Weights of a small transformer language model.
Size: width 320, 8 heads of 64, vocabulary 3084, 13.8M parameters.
Architecture: RMSNorm before each block, no biases in attention or MLP, capped logits.
Training: a variant of Adam for these matrices, 369M tokens, 5628 steps.
Each number is 200 + 40 x the weight over its row's rms, rounded and kept within 0 to 999. Layers, rows and columns count from 0. The size before them is the row's rms in percent of the matrix's.

# up: layer 2 MLP up, 1280x320, rms 0.0577, rows 182-190, columns 0-79
# down: layer 2 MLP down (transposed), 1280x320, rms 0.0427, rows 182-189, columns 0-79
up182,104,257,193,208,146,266,177,171,195,162,247,236,130,229,167,224,171,131,227,231,244,166,226,191,201,214,158,233,242,217,222,194,252,201,186,212,248,236,283,198,216,285,206,208,195,199,160,224,217,237,158,241,163,256,219,228,271,148,230,202,166,239,233,120,193,205,209,139,217,177,166,205,200,171,130,190,117,238,228,191,173
down182,104,243,203,168,195,242,259,165,180,168,209,205,183,249,178,170,238,216,154,204,206,294,239,154,190,193,160,221,208,248,233,237,161,182,127,218,185,220,121,252,155,137,230,173,218,224,216,180,227,165,169,233,202,202,203,175,175,248,246,194,204,217,203,268,264,167,204,268,142,230,202,257,226,148,225,169,204,147,187,157,198
up183,093,182,238,237,190,263,139,234,190,125,256,230,201,193,171,169,246,188,242,187,226,185,179,234,116,219,144,181,233,218,217,184,194,143,134,179,148,185,180,180,227,197,147,236,170,247,221,161,167,193,243,151,204,204,205,270,244,164,133,154,145,128,220,217,166,200,217,213,164,156,233,215,184,127,112,221,118,212,174,240,245
down183,095,134,205,139,175,148,213,178,226,219,168,264,160,186,224,240,189,271,179,238,227,278,187,265,196,233,202,124,135,164,192,195,225,289,158,158,222,121,198,191,134,193,180,185,244,243,231,243,182,169,178,221,159,127,189,192,236,244,217,229,193,160,239,215,287,143,209,188,215,154,158,171,214,161,210,166,225,184,162,208,163
up184,096,203,218,176,244,196,163,214,175,166,209,192,139,163,211,217,201,141,223,193,180,208,242,150,211,194,193,234,173,238,201,266,183,270,148,213,248,215,242,153,241,256,198,194,218,136,249,174,249,249,215,141,298,209,234,185,142,246,167,153,224,143,229,210,247,233,237,203,208,110,228,235,157,202,224,104,222,189,231,134,197
down184,092,169,215,207,248,198,190,236,211,239,152,216,205,231,226,160,208,293,158,178,168,287,133,163,173,154,248,211,161,138,229,155,261,180,193,208,170,247,173,210,222,200,164,173,216,220,203,195,193,166,236,188,153,179,214,176,278,194,179,221,179,173,238,195,220,232,198,258,236,305,168,155,267,141,250,198,228,205,139,210,174
up185,107,203,198,259,200,158,183,182,193,252,185,202,194,198,192,227,192,201,146,180,241,228,237,205,206,265,158,199,218,144,195,220,191,186,192,176,256,250,137,210,244,171,168,160,176,249,244,210,113,194,159,250,232,200,132,169,185,195,186,153,190,133,244,224,192,250,154,189,222,128,188,247,166,154,292,114,223,169,182,218,194
down185,106,197,238,232,196,254,216,174,199,151,215,150,229,162,173,187,205,195,181,192,176,224,126,216,180,282,191,155,162,236,219,218,209,155,195,167,130,221,232,251,183,107,183,229,143,231,205,181,187,268,205,186,258,156,179,269,178,197,145,223,221,241,172,224,156,190,244,188,165,247,178,187,242,177,137,229,166,261,247,187,225
up186,094,276,234,247,188,264,220,189,207,256,283,199,259,140,218,200,161,95,250,246,267,249,194,197,228,186,244,208,238,211,213,178,224,195,254,98,247,255,163,231,138,201,225,196,183,178,181,183,245,239,223,145,270,156,136,228,144,193,276,185,174,153,222,216,203,155,167,145,179,121,204,206,221,171,218,215,223,221,143,159,217
down186,089,215,246,183,202,248,136,152,149,133,153,278,235,151,143,223,184,202,166,212,169,150,183,166,185,239,171,237,234,240,239,127,166,184,247,147,181,171,230,274,153,200,253,235,233,155,220,265,152,162,182,199,200,196,199,242,262,195,182,231,209,208,288,221,201,188,211,223,224,190,211,194,187,281,196,143,208,178,224,262,161
up187,090,231,133,242,197,196,223,266,109,156,188,243,156,174,200,129,205,220,230,236,163,282,204,185,111,191,140,205,203,215,112,159,205,255,174,174,209,181,208,171,172,255,160,199,258,215,201,194,215,202,196,212,233,173,162,236,214,177,185,191,158,249,260,259,180,283,217,163,307,190,245,212,232,155,169,195,172,248,157,160,211
down187,091,250,151,235,227,219,183,230,247,228,294,177,279,200,212,175,195,312,168,185,201,179,232,176,274,199,192,229,265,91,195,167,271,215,195,204,191,104,221,180,198,211,169,236,201,179,205,292,174,133,152,128,125,219,101,188,231,181,161,222,194,213,282,266,212,213,185,173,262,120,141,226,148,152,108,161,197,228,156,192,145
up188,086,257,107,179,179,210,278,196,190,209,171,236,244,167,239,220,206,192,236,177,187,199,254,163,162,215,228,276,264,202,152,227,204,201,134,231,140,185,236,215,217,192,144,135,212,205,146,235,191,209,160,229,209,171,109,218,225,205,239,273,164,190,250,167,248,238,199,262,233,245,189,292,267,151,204,142,253,197,213,160,184
down188,088,191,177,209,184,227,165,190,160,220,194,224,166,194,173,215,102,225,255,214,176,231,192,209,259,204,247,266,171,163,159,192,218,120,197,160,275,170,142,221,266,249,171,108,230,256,249,240,165,232,129,110,214,222,177,223,190,209,157,155,185,195,205,185,254,246,176,217,181,181,160,130,181,199,177,251,184,243,212,225,235
up189,101,179,219,228,189,236,213,197,246,192,243,189,150,139,245,238,224,214,146,242,128,163,178,180,221,161,230,179,273,236,116,107,187,178,271,250,200,160,155,167,178,279,163,230,260,262,225,182,173,218,151,222,163,243,147,213,176,210,167,187,230,169,247,249,244,181,204,200,240,204,171,220,262,196,202,149,159,194,204,213,218
down189,104,220,173,200,206,163,280,159,192,221,200,229,196,228,145,152,125,239,174,194,216,253,240,223,213,288,149,238,229,180,128,170,154,205,167,140,228,179,280,249,226,190,235,190,214,148,214,230,226,200,181,282,220,167,189,205,177,175,246,177,172,181,143,205,199,227,203,208,222,212,224,157,53,276,184,176,133,155,335,263,181
up190,098,183,171,158,249,229,164,200,203,128,245,246,274,152,204,197,215,198,250,238,236,233,187,187,150,189,186,147,260,117,174,183,202,199,254,179,88,173,245,255,262,244,170,139,144,272,142,233,238,292,131,132,188,168,161,195,237,170,233,155,166,306,67,232,186,191,119,208,218,172,212,184,150,193,180,263,215,291,252,140,241